config.yaml
n_layer: 16
parallel_block: false
extras: ["capped logits"]
init_std_o: 0.0
init_std_up: 0.0345
init_std_down: 0.0
grad_clip: 2.0
decay_shape: "square"
dataset: "wikipedia_en"
Each number is 128 + 32 x the weight over its row's rms, rounded and kept within 0 to 255. Layers, rows and columns count from 0. The size above them is the row's rms in percent of the matrix's.

# layer 2 attention output (transposed), 128x128, rms 0.218, rows 127, columns 0-63
size [101]
[[173 145 111 146 127  99  93 107 118 168  85 126  87 156  53 135 101 139 185 108 120 148  78  76  92 116 111 158 111 121 123 102 104 134 148 129 109 172  92 155 103 122  80 172 136 138 161 218 121  73 126 161 104  82 199  61  84  99 115 154 100  94 153 100]]
# layer 2 MLP gate, 512x128, rms 0.237, rows 0-34, columns 0-63
size [ 97 105 101  99  81  93 118 101 113  93  95  97 109 111 105  93  99  92  94 110  92 110  92  92  93 110 109  90 104 104  90 111 104 108 105]
[[138 146 175 128 173 110  89 133 199 126 132 116 137 151  75 156 116 180  92  80 184  79  86 133  63 170 116 109 140 126  91  77  89 155 110 146 125 105 149 157 112 121 137 164 140 116 119 107 142 123 183 154  86  91 181 122 178 123  79  97 122 120 114  17]
 [220 117 153  92 109 119  84  98  99 150 132 112  68  85 120 138 132 138 140 170 165 104 144 160 105 174 144 129  89 111 117 139  65  90 104 143 105 142 185 105 118 133 111 136 133 143 102 119 126  37 128 108 136 174 164 150 113  85 164 188  79 103  61 176]
 [ 92 176 132 101 150 114 141 175 109  62  38 109 111 144  94 128  85 155 119  78 162 147 148 165 154 155 143  43  88 128 142 165 155 153 136 106 118 158 108 162 179 123 128 128 145 139  89 117 155  99 131 179 168 162 169 142 148 123  46  90 141 119 148 108]
 [205 118 132 120 152  75 100 134 122 186  63  97 161 125 184 125 178 122 105  96  92 105 114  94 162 158 145  91 150 171 118 169 121 134 120 162 135 110 128 167 113 132 147 141 138 136 117 113 110 105 147 132 128 121 138 110 131 127 147  91 157 107 108 215]
 [160 135 138 151 112 137 165 171 174 121 131 123 157 164 108 168 178 119 104  73 159 164 175 150 126 104 143 145 162 155 113 118 102  84 154 186 140 145 128  92 186 139 122 136  88 106  79 149 116 106  26 110 134 138  79  81 161  83 120 176 119  99 131 178]
 [181 124 116 132 137 172 130 105  24 109 140 185 121 154 136 123 120 130  98 128 141  99 152 131 117  69  89 134 116 138 110 148 140 156 178 182 119 141 175 179  98 138 102 174 157 131 145  71 166 152 110 107  74 189  80 132 160 143 160 133 121 198 120 180]
 [122  97 160 111 146 154 104 161 122 119 120 110 119  61  73 127 132 122 124 131 134 157 136 142 146  88 108 112 170  47 163 124  52 143 122 208 210 147 123 192 166  51  52  87 139 135 117  95 136 101  92 134 179 136  92 209 176 134 123 119 148 137 153 107]
 [149  89 135 152 140 194 119 167 107 125 145 168  68 191  85 123  56 153 144 116 180 120 168  67 112 123 175 160 117 148 120 124 166 118 116  70 130 113 158 192 139 106  75 169 141 145 103 128 100  66 105 140 174 140 123 101 135 101 166 114 138 127 132 132]
 [187 128  74 122 135 118 109 187 193 105 161 124 121  99 156 174 136  64  56 177 156 129 119 155 163 109 180 102 123 141  66 108  92 169 116 122 179  73 131 170  93  88 144 142 113 141 102 184 126  85 130  88 115  73 131 134 104 116 126 131  84 187 112  88]
 [148 110 179 152 158  91  97 155 173 118  73 100 109 129 152  70 116 141 152 141 155 123 142 115 141 135 125 143 138 150 169 205 155 161 118 147 109 185 163 110 144 165 112 118 119 172 139 153 151 121 154  46 145 108  94 145 126 160  87 128 194 142 114 163]
 [ 75 108 109 131  97  83 115  69 169 117 147 107 101  98 113 120 167 140 158 126 144 133 109 186 111  34  95 147 134 134 139 135 133 125 101 172 128 123 180 156  48 133  98 138 150 116 120  89 104  92 137 111 169 138 120 169 150 119 113 135 138 118 131 171]
 [106 100 110  81 106 120 101 101 130  79 107 134 149 216 129 169  74 135 140 164 118 146  14  83  80  93  83 143  80 129  98  90 112 112 102 122 136 122 136 183 194 195 170 122 171 153 169 105 117 110 130 124  90 120 202 110 119 156 179 124 103 127 126  96]
 [120 164 152  70 128 121 157 140 133 150 112 134 123 105 148  82 102  73 104 109 150 144 157 189 142  78  81 105  78 131  96 167 131 117 144 142 134 171 170 125 134 109 156  78 106 125 158 154 105 141 126  67 175 181 140  86 167 133 108  63 132 182 140  88]
 [129 142  86  74 202  85 128 165 146 115 145 111 106  64 119 117 172 141  93 113 111 132  85 167 140  93 126 152  60 118 132 110  82 145 155 185  94 177 139 118 104 101 140 150 136 147 143  83 118 138 167 111 150 150 159 144 143 155 162  94 137 170 150 120]
 [165 138  85 138 160 111 117 151 138 124 129 101 115 118 138 118 139 123 121 139 157 234 126 137 114 146 177 157  96 129 121 178 154 165 117 168 153 145 140 102  83 151 140 105 112 158  78  94 115 160 127  83 116  85 137 154  67 149  99 172 114 141 148 183]
 [121  70 162 136 163 131 115 127 127 128  93 151 102 158 105 145  87 147  93 145 176 189  88  91 110 128 117 182 157 156 104 128 170  82 104  58  91 139  86  92 181  76 162 118 149 174 139 128 100  40  83 102 145 173 158 153  71  81 122 129 194 116 104 140]
 [124 142 123  78 118 145 108 130  43 172 151 158 106 200 130  79 123 147 183 115 128 133 126 128 115  51 176 124 107 121 125 113  90 134 123 230  95 143  94 120 134 158  99 139 130  97 118 112 106  87  97 117 147 114 147  91  77 124 130  89  83 142 143 138]
 [184 151 138 166 211 132  72  92 167 170 141 104 138 141 125  74 148 182 124 121 178 136 110 142 152 134 150 101 133 136 129 142 187 152 106 125 179 135 128 124 122 192 114 142 108  67 163 154 181 152 133 146 161 127 151 187  90 109  93  93  93  98 119 199]
 [120 133 113 155 103  96  78  99 161 129 145 101 168 220 124 106 131 156  98 137  92 131 118 173  71 133 104 131 118 156 157 157 127 146 209 154 185 100  99 135 142  84  97 140 154 135 159 157 107  91  99 151  96 130 110 140 105 133  80  76 160 154 118 100]
 [107 110 154  90  48  60 132  77  85 110 156 132 121 156 178 117 114 109 124 146 103  90 101 118 138 120  67 147 118 152 158 126 138 148 112 128 142 131 108 107 116 121 160 110 115  63 105 186 132 119 146 181 120 136 124 165 114 194 103 151 119 132 121 136]
 [144 123 152 171 103 188 179 106  93  93 113 162 126 103 139 162 133 129 161 143 125 183 159  88 133 121 136 137 134 126 106 165 103 162 129 128 160 181 150 121 151  77 117 143  80 136 151 145  75 186 191 124 121 154 144 189 175 129 102 124 124 151 144 127]
 [128 146 142 146 114 137 175  93  69  93 144 133 158 162 124  92 118  68 124 133 128 164 184 156 134 174 145 136  94 189  85 124 121 163  96 137 211 210 144 143 157 129 189 151 137  94 109 132 204 145 145  92 143 109  73 144 113 196  94 177  76 142 132  56]
 [128 113 112 187 181 117 149  80 161 104 113 107 130  84 182  94 113 177 139 149  37 152  98 128 117  68 106 134  83 173 139  89 135 192 115 175 131 146 178 159  96 100 128 159 101 134 103  86 170 190 173 143 153 148 141 158 146 138 118 123 120 172 145 146]
 [ 94 217 130 164 123  88 122 127 108 102 133 166 111 168  78 135 114 118  73 120  99 117 162  92  94 138  85 152 177 118  35  88 177 106 110  51  81 144  87 157 145  92 119  81 119 217  68 125 130  96 105  86 180 140 100 118 177 103 143 129  74 100 120 122]
 [ 94 171  62 141  98 145 141 107 138 136 123 164 102 152 115 177 150 153 138 103 164  97 108 169 113 109 119 114 119 172 143 114 115 160 109 168 121 145 169 141  97 103 119  56 116 171 152 192 141 107 139 105 150 151 172  79 157 105  93 153 132 159 173 133]
 [108 132 122 152 159  46  98 153 134 190 163 108 144  80 156 117 141  66 150  79 100 166 107  92 186 105 138 170 160 119 101 140 110 126 169 162 100 148  79 105 118 124  86 146 105 124  72  83  79 144 135 159 166 129 142 115 167 100 188  72 151 188 122 142]
 [198 117 179 192 165 121 111 155 131 122 149 103 107 125 171 139 121  68 149 167 170 118 142  61 159 137 125 103 138 122 109 194 138  82 105  70 146 140 104 134  80 112 143  61 145 134 141  83 129 149 133  99 129 102  77 132 161  90 187 104 107 129 135 114]
 [140 122 118 109 116  84 152 134 137 162 107  85 139 114 184 134 104 118 130 139 157 124 147 118 128 134 169 173 108 102 141 109  42 126 138 135 131 135  89  98  62 168 111  97 126 127 135  47  95 119 148 105 119 139 126 126 144  74 184 205 141 171  96 155]
 [141 102 140 102  73 207  87 111 155 159 157 150 130  92 141 142 109 109 147 137 195 141 138  65 111 140 119 121 130 140  92 105  86 163 112 109 133 154 127  98  99 160 131  98  99 100 131 122 200 132 119 171 154 137  96 193 148 148  95 138  50 121 171 143]
 [142 136 126  81  88  78 114 103  83  90  97 147 174 115 132  82 150 163 173 114 136  98 117 163 113 136 110  82 182  95 146 172 171 129 112 146 184 148  63  90 205 177  80 134 152 100 134 149 130 106 117 101  46 135 123 201 142 155 154 126 188 170 109 116]
 [114 157 150  89  97 133  54  79 120 108 202 101 136 192 159 129 110 173  78  92 122 177 108 184  92 131 203 149  99 173 129 109 113 172 108 121 156 132 110 157 119 139 164 165  62 127 109 116 117 157 134 175 111 103 134 145 145 151 102 150  67  94 103 100]
 [202 154 177  99 103 124  87 111 109 114 167  92 100 169 107  93 114 109 104 150 149 123 227 114  78 155 105 214 128 175 109 136 149  56  91 151 107 110  97 114 166  95 136 148  90 131 136 157 116 111 128 147 118 134 176 181 152 111  86 135 144 121 155  98]
 [118 117 143 142  85 161  65 153  73  67 135  80 107 136 125 120 162 111 144 162  67  74 135 163 169 155 126 117 151 190  45  76 161 126 141 149 135 142 114  88 135  59 141 129 135 142 143 142 110 132 109 129  81  91 115 119 144 152 109 122 145 129 167  95]
 [117 146  90  73 139 149 141 105 106  93  73 108 119 122 126 173 172 180 144 100 124  91 169 131 131 140 178  95  83 105 154 143 160 168 172  82  85  70 182 102 138 127 106 104 131 140 108  64  93 125  58 102 123 104 162 115 123 109 188  91 152 149 159 159]
 [113 152 142 149  75 130 154 158 140 155 120 122 129 189 179 133 118  96 126  57 138 145  65 193 101 121 156 140 122 106 112 106 108 146 176 129 110  94 124 140 129  95 126 165 119 107 175  59 101 133 132  89 186 114 107 133 179 133 139 137 117 135 126  83]]
# layer 2 MLP up, 512x128, rms 0.229, rows 0-34, columns 0-63
size [ 95  99  99  90  84  94 106 107 115  92  93  94 107 112  99  99  99  92  97 112  98 108  93  94  97 117 106  92 104  99  91 122 106 114 109]
[[129 131 133 143  71 142  91 108 103 107 117  73  83 128 152 165 157 118 129  79 115 122 157 126 146 126 134 120 178 105 156 136 100 114  49  66 116 100 156 198 109 100 157 140 102 117  93 127 179  77  73 159 132  97 146 116 127 162 127 103 146 138 100 103]
 [107 133 130  78 121 129 197 136 106  83 127 119 181 164 117 131 126  83 173  72 138 121 185 142 140 137 170 115 120  67 147 159 156 189  96 108 200 149 129 150 113 169 119 105 170 163 123 124 181 202 153 177 120 109  81 166 104 156 123  95 123 169  85  90]
 [114 111  93 155  76 137 139  56 154 115 146 102 127 123 127 124 148 127 135 117  61 161  95 107  57 176 142 103 179 164 194 156 153 122  98 153  90  55 175 145  74 139 155 142 140 126 159 115 118  72 124  63 134  26 166 145 156 139 158 156 141 145 113 122]
 [158  83 159  99 143  72 110  96  62 148  96  97 150 101 120 139  94 141 117 123 101 152 115 132 161 117  86  86 149 186  88 182 140 132 120 159 107 136  93 168 195  86 184 172 107  72 101 142  73 135 157 136 122 187 160 104 125 143 117 149 133 142 118 140]
 [ 64 120 101 114 122  95  98 113  90  97 128 102  84  36 107 136 127 158 194 136 104  86 101 135 150 195 133 114 105  97 112 217 124 135 139 118 128 106  97 134  64  94 113 138  98 134 144 138 168  93 107 144 125 118 194 129 116 122 195 136 114 173 108 102]
 [ 92 104 178 154 125  34 170 160 165 134  81 126 140  81 120  76 141 115 139 154  97 202 118 124 145 185 119 182 108 149 117  98 123 105  66 141 112  94  88  97 190 126 100  99  97 180  87 157  52 141 121  99  88  84 179 135 142  74 133 139 131 117  96  94]
 [131 235 111 159 128 104 166 128 153  86 137 118 119 184 121 105 126 129 143 107 152  99 125 170 118 125 155 127 147 154  79 112 188 103 131 127  49  90  94  75 135 161 179 176 130 115 100  97 126 194 148 118 120 104 150  20 103 100 151 120 111 136 140 116]
 [173 120 140  95 186  44 115 136  98 120 119 139 134  80 171 106 120  97  85 180 137 125  52 153 135 141 111 169 147 173  96 143 147 112 142 141 120 119  66 123 122 103 112 135 143 106 160  84 168 172  87 129  87 132 136 116 180  85 128 143 155  99 161  83]
 [133 141  99 150 128 153  90 148 121 105 181 116 119 174 183 123 161 143 125 107 135  98 136 177 135  74 166 142 129  96  68 144  74 187 148  39 143  99 109 164  43  66 175 157 144 140 128 108 109  98 129  57 165  80 102 115 154 119  76 124 126 174 156 135]
 [170  91  93 159 151 148 118 113 117 172  89  83 145 129 196 163  88 105 171 119  73 136  98 144 134 133 144 127  89 102 134 195 152 176 169 141 144 114 155 122  95 103  54 116 118  93 113  98 131 130 168 126 148 135 186 121 177 114 142 164 178 136 128 123]
 [ 91 127 162 148 128  68  67  72 119 124 128  99 103  62 163 141 165 129  90 121 146 143 133 179 130  85 139 159 138 202 159 129 122 103 142 101 127  98 152 144 116 120  98 135 117 138 125 142 156  65 142  91 156 103 105 143 135 115 132 153 167 127 150 127]
 [211 163 143 109 134  99 151 102 113 145 167  80 117  86 122 146 132  94  86  60 105 114  95 161 132 144 111 151 128  54  91 130 157 150 133 167 178 153 130 112 120 114  71 150 133 132 107 145 137 102 164 110 170 181 138 133 115 132 172 124 173 144 110 149]
 [127  72 128 175 162 177  97 147 109  88 201 127 108 106 142 153 124  77 152 147 109 112 137  69 108  83 120 177  92 139 178  83 134 129 124 179 159 110  88  96 144 180 111 193 147 152 136 103 186 125 107 132 153 126 121 137 106 123 147 147 136 133 161 184]
 [123 148 125 126 142 109 111 200 129  97 160 124 156 111 139 143 128 112 168 128 152 183 167 131 122 144 140 148  94 150  90 112  23 173  97 102 157 153 105 174 126  96 113 119 123 106 133 121 187 130 144 118 162 175 164 165 143 106 141 132 100 139 180  39]
 [ 96 121 139  93 113 158 161 182 119 106  94 109 115 140  72 147 143 101 177 104 117  64 142 156  81  89 115 128 128  96  98  48 142 125 120  35 110 109 127 151 159 102 136 141 114 115 157 140 103 121 174 169  82 223 108 159 117 116 157 120  96 131 141 100]
 [118 138 158 141  91 142 147 132 104 106 115 125 145 146 173 129 144 101  92  86 125 100 178  94 146 133 101 134 100 128 119 186 140 172 107 154 136 107 118  34 124 120 146 134  79  85 160 154 154 130  62  98 189 123 178  82  50 165 161  92 122 157  53 119]
 [137 139  93 152 158 173 154 128 141 103 106 112 173 188 109 131 118 114 130  98 179 115 143 141  87 150  56  89 113 163 174 156 171 102 132 144 142 142 144 101  99 150 160  48 136 130 171 154 118 187 122 156 155 123 148 114 199 146 133 173  98 120  50 138]
 [ 97 107 121 115  71 132 158 145 103  98  99 165 137  98 127 157 173  52 144 136 118 175 143 124 156 187 107 121 168  84 164 118  71 100 138 178 127 123 175  80 121 119 104 162 168 154  59  81 114  77  91 161 120 159  97 110 167 128 138 141 181 147 130  78]
 [123 121 117 118 109 121  87 102 129 112 135 102 143 165 117  84 147 157  73 113 159 133 130 165  70 121 117 125 156 132 167 156 124 171 162 176 172  64 109 150 119 103 106 142 136 103 121 156  97  98  96  97 102 110 133 130  57 139  20 101 182 153  80 124]
 [130  91 140  69  33 131 114  78  48 136 143 176 155 122 176 174 137 157 116 149 124 139 110 117 131  94  87 106 136 131 140 170 146 143 121  90 149 160 156 121  97 105 130 145 132  77 132 196 129  67 133 176  99 165 104 161 116 155 109 163 147 138 149 144]
 [141  86 124 153 102 146 105 148 134 109 101  74 120 162 129 133 115 121  99 123 114 115 137 104 109 118  99 150 108  82 221 120 132 123 131 143 153  95 130 153 179 119 153 122 163 117 129  99 131  37 152 138 112  68 131 174 147 118  94 142 122 105 153 122]
 [126 149  90 113  85 155 199 159  99 154 113 161 141  83  83  95 110 134 151 125  83 125 122 120 152 134  98 165  89 118 164 114 102  70 159 126  91 130 164 138 165  99 170 152 148 142 170  79 105 131 112 115 200 143 158 107 133 127 133 126 160 115 161  61]
 [ 78 109 127 147 136 129 157 104 148 146 171  84 123  85 169 100 170 112  72 150  54 179 145 115 117  65 142 103 122 165 117 136 139 234  92 154 112  80 133 128 138 130 163 166 130 121  68  87 142 168 184 125 108 109 136 138 116 140 110 124 181 100 142 164]
 [112 180 174 121 143  85 130 127  86 162 137 141 130 146  66 155 134 157 140 153 106 131 131 103 121 143 121 150 166  93  79  96 110  71 138  90  49 100  91 140 125 120 111 128 149 192  87 117 130 129 146  89 197 147 130 125 159 154 167 108  95  56 152  95]
 [144  90 172 146 171 122 154  90 213  49 122 153 147 149 156 178 149  48 186 144 169 122 166 152 113 167  82 164 141 158 117 147  99 103 149 136 176 159 117 126 131 104 129 132 112  79 162 143 117 163 131 124 173 114 133  85  86 142 173 140 159 140 142 141]
 [235 104 164 118 154 112  89  82  64 174 147  98 107 123 191 197 145 134 197 104 124 155 134 100 121 139 135 121 114 104 128  84 111  79 119 105  63 143  99  94 116 156  91 126 100 112 111 106  83 142 164 115  88 126  92 134 132 174  94 154  87 105 161 130]
 [149 125 182 116 142 186 113  67 118 124 136 185 171 158 112 118  52 162 107 135 133 108 111 142  83  61  70 164 132 152 138 125 107 132  74 147 162 140 108  59 101 136 127 177 110 150  82 180  79  76 110 114 130 160 175 131 154 134 153 153 145 116  87 171]
 [ 90 163 105  84 136  80 105 130 112 143 115 108 105 138 128 194  80  84 114  93 142  67 209 119  92 166 142 116  89 138 188 123  61 118 149  73 114 130  93 128  51 193  92 149 108 115 142  56 145 134 121 105 137 140 130 102 131  86 179 156 176 149 159  93]
 [167 131  84 105 116 186 136 133 187 173 104 154 162 177 117  70 118 186  78 102 150  94 131  65 112 148 123 139 173 142 119 132 130 136 181 148  97 142  68 111 100 163 102 137 110  97 146 159 186 127 116 117  99 107  93 150 104 152  85  97  72 179 149 127]
 [130  74  95  65 166 126 100  90 140  55  89 173 202 122 139 104 145 124 146 105 118 125 117 168  95  98 117 152 145 105 105 132 132 123 139 146 212 162  97  86 232 186 132 144 115  90 149 159 110  69 119 148 156 134 133 146 120  82  98  93 220 163 157 120]
 [165 151 136 202 165 110 178 185  78 133  52 160 118 115 124  92 162  97 126 180 100  96 116  79 164  94 134 109 141  93 155 129 133  99 127 176 152 112 106  99 108  88  80  44 142  91 125 127 166 136 103  97 139 148  82 150 136 129 130 133 184 136 145 134]
 [126  82 111 202 169  78 154 141 123 121  84 208 148  53 155  98 150 107 159 142 177 120 130 153 106  93 125  90 126 102 151 133 107 144 108  51 149 123 142 113 138 172  90 163 102 154 104 162  99  90 106  57 113 134  79  81 125 116 176 160 151 176 151 101]
 [140 140 109 155 122  89 138 125 179 137 119 170 151 141 136 104 140 123 109  87 128 107 181 123 141 144 145 122 114 132  98  84 108 176  89 115 168 124  96  96 107 164 169 134  69 101 162 125 167 153 149 154 200 124 133 162 138  97 153  88  88 130  99  73]
 [134 167 137 143 132 141  42 123 110 177 160 119 118 109 131 112 140 129 167 136 138 102 189 155  82 136  92 157 174 102 179 121 153 102 151 160  78 148 134 126 171 162 143  83 170  83 110 120 145 150 138 160 105  63 132 116 201 103 134 158 127 103 145 161]
 [ 98 156 143 135 145 125 136 138  93  73 166  90 112  96  81 132 146  98 179 162 130 118 139 183  89 132 138 115 143 111 150 130 191 104 122 102 147 121 169 120 148 120 150 121 149  80  98  96 126 210 138 114 137  93 141 146 223 131 113 124 127 128 135 172]]
# layer 2 MLP down (transposed), 512x128, rms 0.201, rows 0-33, columns 0-63
size [100 109  94  98  92  99 106 104 104  91  97  99 109 113 102  95 102 102  94 100  96 105  98  98 107 109 102  95  97  92  85 106  97 113]
[[ 80 116  94 124 135 131 166  99  54 118 119 118 126 129 121 123 177  89 106 135 131 146 128  98 106 148 120 158 148  99 139 141 142 142  95 120 102 223  59 129 183 122 150 116  86 154 151 123 208 130  79 183 140 143 205 171 200 131 134 138 107 113 122 134]
 [108 103 133 108 177 117  97 114 141  90  87 162  57 116 137 131 132 165 124 138 169 127  90 119 117 156  72 144 121  91 140 188  68 142  89 149 173  96 145 154 102 108 101 172 110  97 160 127  91 113 156  81 122 196 120 106 151 126 148 147 135 172 160 146]
 [184 100 158 108 183 125  99 135  78 130 143 190 126 152 165 167 101 127 138 163 137 180 115  58 135 121 152 148 147  92  98 141 125  94 156  94  71 103 121 104  76  99 173 115 135 130 101 118 166 116  91 170 120 143 140 125  54 109  99 143 114 175  93 191]
 [121 110 140 143 221 120 110 140 105 135 106 150 147  73 145 140 134 128 141  94  82  74 159  83 162  89 121  55 119 147  79 150  92 130 141 199 149 139 141 158 126 159 155 131 125 142  99 136  74 108 146 119 127  90 138  54 153 142 124 124 116 127 104 133]
 [167 127 163 141  52  78 133 128  74 140 119 107 120 142 205 172 146 129 112 137 142 106 140 148 125 147 161 161 158 135 212 145 181 116 176 177 130  93 154 119 136  87  99 119 151  75 128 167 190 155 121  52 135 144 182 111 174 119 120 125 116 172 174 149]
 [151 140 126 164  61 107 128 135 163 150  52 121  97 158  97 158 175  98 143 152 119 118  93 140  92 198 208 106 178 130 156  90 163 160 133 162 156 159 148 112 183 120  91 153 115 140 146 164  73 126 192 181 175 100 138  54  98 110 119 100 157  85 156 180]
 [181 143 113 140 107 133 124  98 144 152  89 112  87 134 104 137 156 108 119  68 128 131  85 142 112 162 144 114 120 228 132 139 204 146 131  83  82 127 107  36 155 151 110 119 160  97 138 175  67 135 117 134 119 115 167 109 129 128 118 121 118  81 117 125]
 [189 127 135 127 128 108  97 124 183 106 141 105 190  67 138 106 175 174  93 220 143 164  96 187 134 126  98 150 128 125 144  76 100 146 115 133 105 175 133 108  80  93 132 147 167  80 153  33 151 106  94  91 119  72 130 105 173 132 146  86 138 108 175 103]
 [ 63 117 173 106  90 140 121 104 124 162 138 134 147 130 166  80 136 181 130 136 156 150 108  70  86 100 152 132  83 133 128 136 113  97 101 186 123 173 108 127 141 150 130 172  91 129 155 100 116 128 190 177 117 132 150 101 115 146 120 199 135 129 149 124]
 [148 126 150 143 129  98 104 122  58 125 157  85 157 126 133 122 152 104 170 128 102 116 172  76 145 137 111 124  82  83 151 130 148 121 144 155 151 151 194 122 123 129 125 148 172  52 141  86 132 163 161 102 111  98  98  70 101 198 101 241 114 127 115 191]
 [104 108 209 120 116 106  50 107  91 131 110 133 142 108 152  72 171 110 113 173 158 126 141 158 133 144 112 189 137 127 132 154 132  96 123 190 127 101 140 148 137 102 129 118 153 145 159 109 185 142  89 181  42 179 103 137 113 119 147  95 112 106 141  89]
 [134 197 106  92 104 138 136 143  95 115 114 150  82 123 125 160  98 125 138 130  94 107  57 187  89  86 119 122 177 167 145  96 150 140 143  97 192 123 118 166 106 111 134 141 130 187  94  74  12 109 113 154 175 176 191 102  49 138 130 145 111  53  92  95]
 [138 147  87 114 150 137 145 104  74 143 113 124 143 129 147 111 215  96 138 164  86 180 136  99 133 138 172 170 115 136 126 114 109 163 136 117 183 168 106  81 133 145 155 112 125 159 111  98  90 103 101 123 168  94 185 166 148 117  85 117 156 123  91 163]
 [179 132 118 111  66 165 123 118 210 175 134 131 130  98 159 181 120 192  88 130 155 118 137 135 161 129 142 107 162 115 169 105 122 127 147 156 144 173 158 100 115 111 120 137 150 164 117 101 137 116  47 192 132 193 137 143 185 150 177 152 132 118 168  69]
 [131 128 148 176  88 103  85 159 117 139  76 123 135 114 154 116 152 168 178  98 175 123 139 121 132 111  95 139 174 109 123  60  92 130 107  40 139 110  84 108 128 149 115 130 113 121 131 127 122 138 141 150 103 127 146 136 157 105 150 111 131 181  97 129]
 [124 167  80 159 174  99 111 152 101 164 103 145 196 120 137 131 149 154 134  76 109 158 129 116  94 161  50 100 150 181 189 133 125 157 100 134 124 126 126  80 113 165 126  67 118  69  96  93 114 141 176 101  84 129  83 114 135 174 131 225 163 145 108 186]
 [ 79 145 143 128  67 122 139 119 142 132 142 117  67  65  50  79  76 108 167 124 138 135  86 177 218 105 152  74 107 114 158 141 164 131 178 113 120 118  86 141 150 127 102 103 139 110 134 115 118 115 138 156  65 124  99 142 191  87 165  64  75 156 176 122]
 [162 144 122  86  87 151 102  91  91 128  94 134 151 146 141 150  81  99 108 132 122 137 113 108  99 117 130 102 102  93 169 124 102  95 119 149 112 155 151 176 138 141 159 100  95 143 115  54  84 105  49 105 111 168  99 104 138 114 120 186 189 119  84  83]
 [133  77 128 154 115 164 133  72 173 114 174 130 181  92 186 153 140  84 110 125 121 159 210 124 111 129 107 125 115 173 176 132 153  92 128 141 214 105 106 109 113 149 122 144 143  92  61 124 157 134 114 151 129  64 150  95  95 104  44 113 114 136 126 155]
 [ 50 121 137 141 113 133 102 121  68  96 184 101  74 138 168 109 127 108 134 140 178 119 126 189 123  84  87 139 167 177 160 107 152  93  98  81 182  98 161 154  86  79  86 130 129  66  85 122 118 139 118 126 114 124 105 122 142 177  69 119 108  84 136  87]
 [121  86 201 156 113 145 145  90 125  99 177 148 143 126 120 154  83 140 106 109  68  99 121 153 108 114  67 176 166 107 159 115 148 152 131 130 113  71 155 140 133 120 166 114 125 136 129  59 175 126 101 150 168  85 116 195 163  57 174 142 132 158 165 175]
 [125  77 125  78 139 171 113 127 156 119 190 167 103 163 145 113 168  50  93 117 158 154 129  83 125 135 102 137 103 100 111 143 120 158  96 123 133 105 134  90 131 154 175 127 116 111 119 117 115 169 137 135 123 159  46 106 133 121  92  80 129 110 134 200]
 [134 156 160 135 128 123 117  46 161  75 166  98 143  90 147  66 166 131 106 158 126 178 155  79 155  85  98 146 157 163 105 114 115 103 167  84 182 126 121 123 138 113  75 107 127 138  85 100 124 100 183 132 145 114  84 184  62 114 118 164 150 197 155 134]
 [ 81 106 155  92 138 144 114 128 121 112 139 136 125 113 117 151 110 148 163 127  77 104 137 146 136 115 143 166 171 159  33  96 160  93 161 127 114 100  86 140 113  89 154  83 125 134 109 173 163 158 112 127 135 163 115 191 156 157 114  84  85 193  74  86]
 [ 88 124 165 104 127 159 120  54 145 131 189 126 111 136  84 168 146 163 136 132 132 131 115 114  76 162 122 151 147  91 104 117  67 135 184 111 105 132  65  65 107 124 150  72 147 108 176 130 151 154 124 177 123 105 166 134  68 106 122 143 124 178 111 133]
 [104  90  85 111 121  95 116 156 114 132 158  94 120 112  98 150 190 109 107 111 124 140 101  76  98  77 122 163 183 126 102 102 147 148 186 153 184  83  88 111 170 146  85 183 133  68  74 115 127 119 130 111 133  75  99 125 144 100 110 116 139 107 147 206]
 [147 159 132 159 125 166 162  97 185 127 181 136 142 160 155  38 103 110 100 127 175 157 112 155 144  93  94 116 130 185 106  97 194  82 152 114 133 127 129  79 114 185 134 164 132 118  98 170 143  73  81  77 149 125 163 123 146  89 168 121 166 146 123  94]
 [ 83  90 111 125 136  62 146 109 122 133 112 141 180  62 165 116  69 119 136 129  88  68 128 128 142 120 100 117  90  84 178 127 134 141  85  88 101  74 144 116 124 232 138 123 147 182  99 111 100  63 154  87 137 126 147 144 147 113 178 172 162 131 122 152]
 [136 154  94 137  93 145 123 165 145 161 125 118 176 108 145 178 117 122 113  80 148 108 129 106 133 149  93 149 104 117 119  84  76 106 170 132 131 123 107  91 101 163 131 133 123 181 181 139  73 146  86 153 129 122  92 116 141 107  68 147  93 122 136 148]
 [ 66 145 140 150  86 150 152  66 180 115 154 138 103  73 176  75 113 150  98 145  63  92 122 128 182 114 121 185 165 143 148 106  90 125  89 193 144 161  94 105 105 128 212 104 117 103 110 154 131 130 116 102 152  93 113 148 133  85 109  99 104 147 106 136]
 [173 114 140 173 107 130 135  99 117  81 112 122 110 119  94 121 135  89 103 138 143  99 101 119 119 120 145 170 118  99 114 119 108 142 131 121 134 143  99 113 129 132 133 109 121  85 144 118 156 165 137 143 177 137 146 139 109 126 167 164 194 147 112 116]
 [164 100 236 119 112  60 129  86 152  84 138 191 113 124 108 133 154 144 147 134 149 109 121 131 124 123 139 154 136 171 121 147 170 142 112 205  89 144 197  84 131  96 122 136  90 123 144  85  87  95 127 172 119 126 154 162 154  82 115  50 148 123 143 119]
 [175  91 121 131 105  86  99 125 123  86 149  84 139 122 152 120 110 115 102  86 122  94 107 173 102 117 139 106 130 116 136 110 107 105 137 115  60 119 114 165 129 159 139 108 140 136  99 107  76 156 170 152 121 110 172 124 155 164  93 152 167 117 124  68]
 [162 133 116 140 131 122 109 138 156 112 111 135 154 165  54 117 177 124 121 160 142 104 132 126 142 126 125 163 159 140 153 102 133  82 141  60 130 118 157  97  77 119 126 120 135  98 150 149  77 138 104 124 109 116 142 141  95 107 201 100 160 112 101 132]]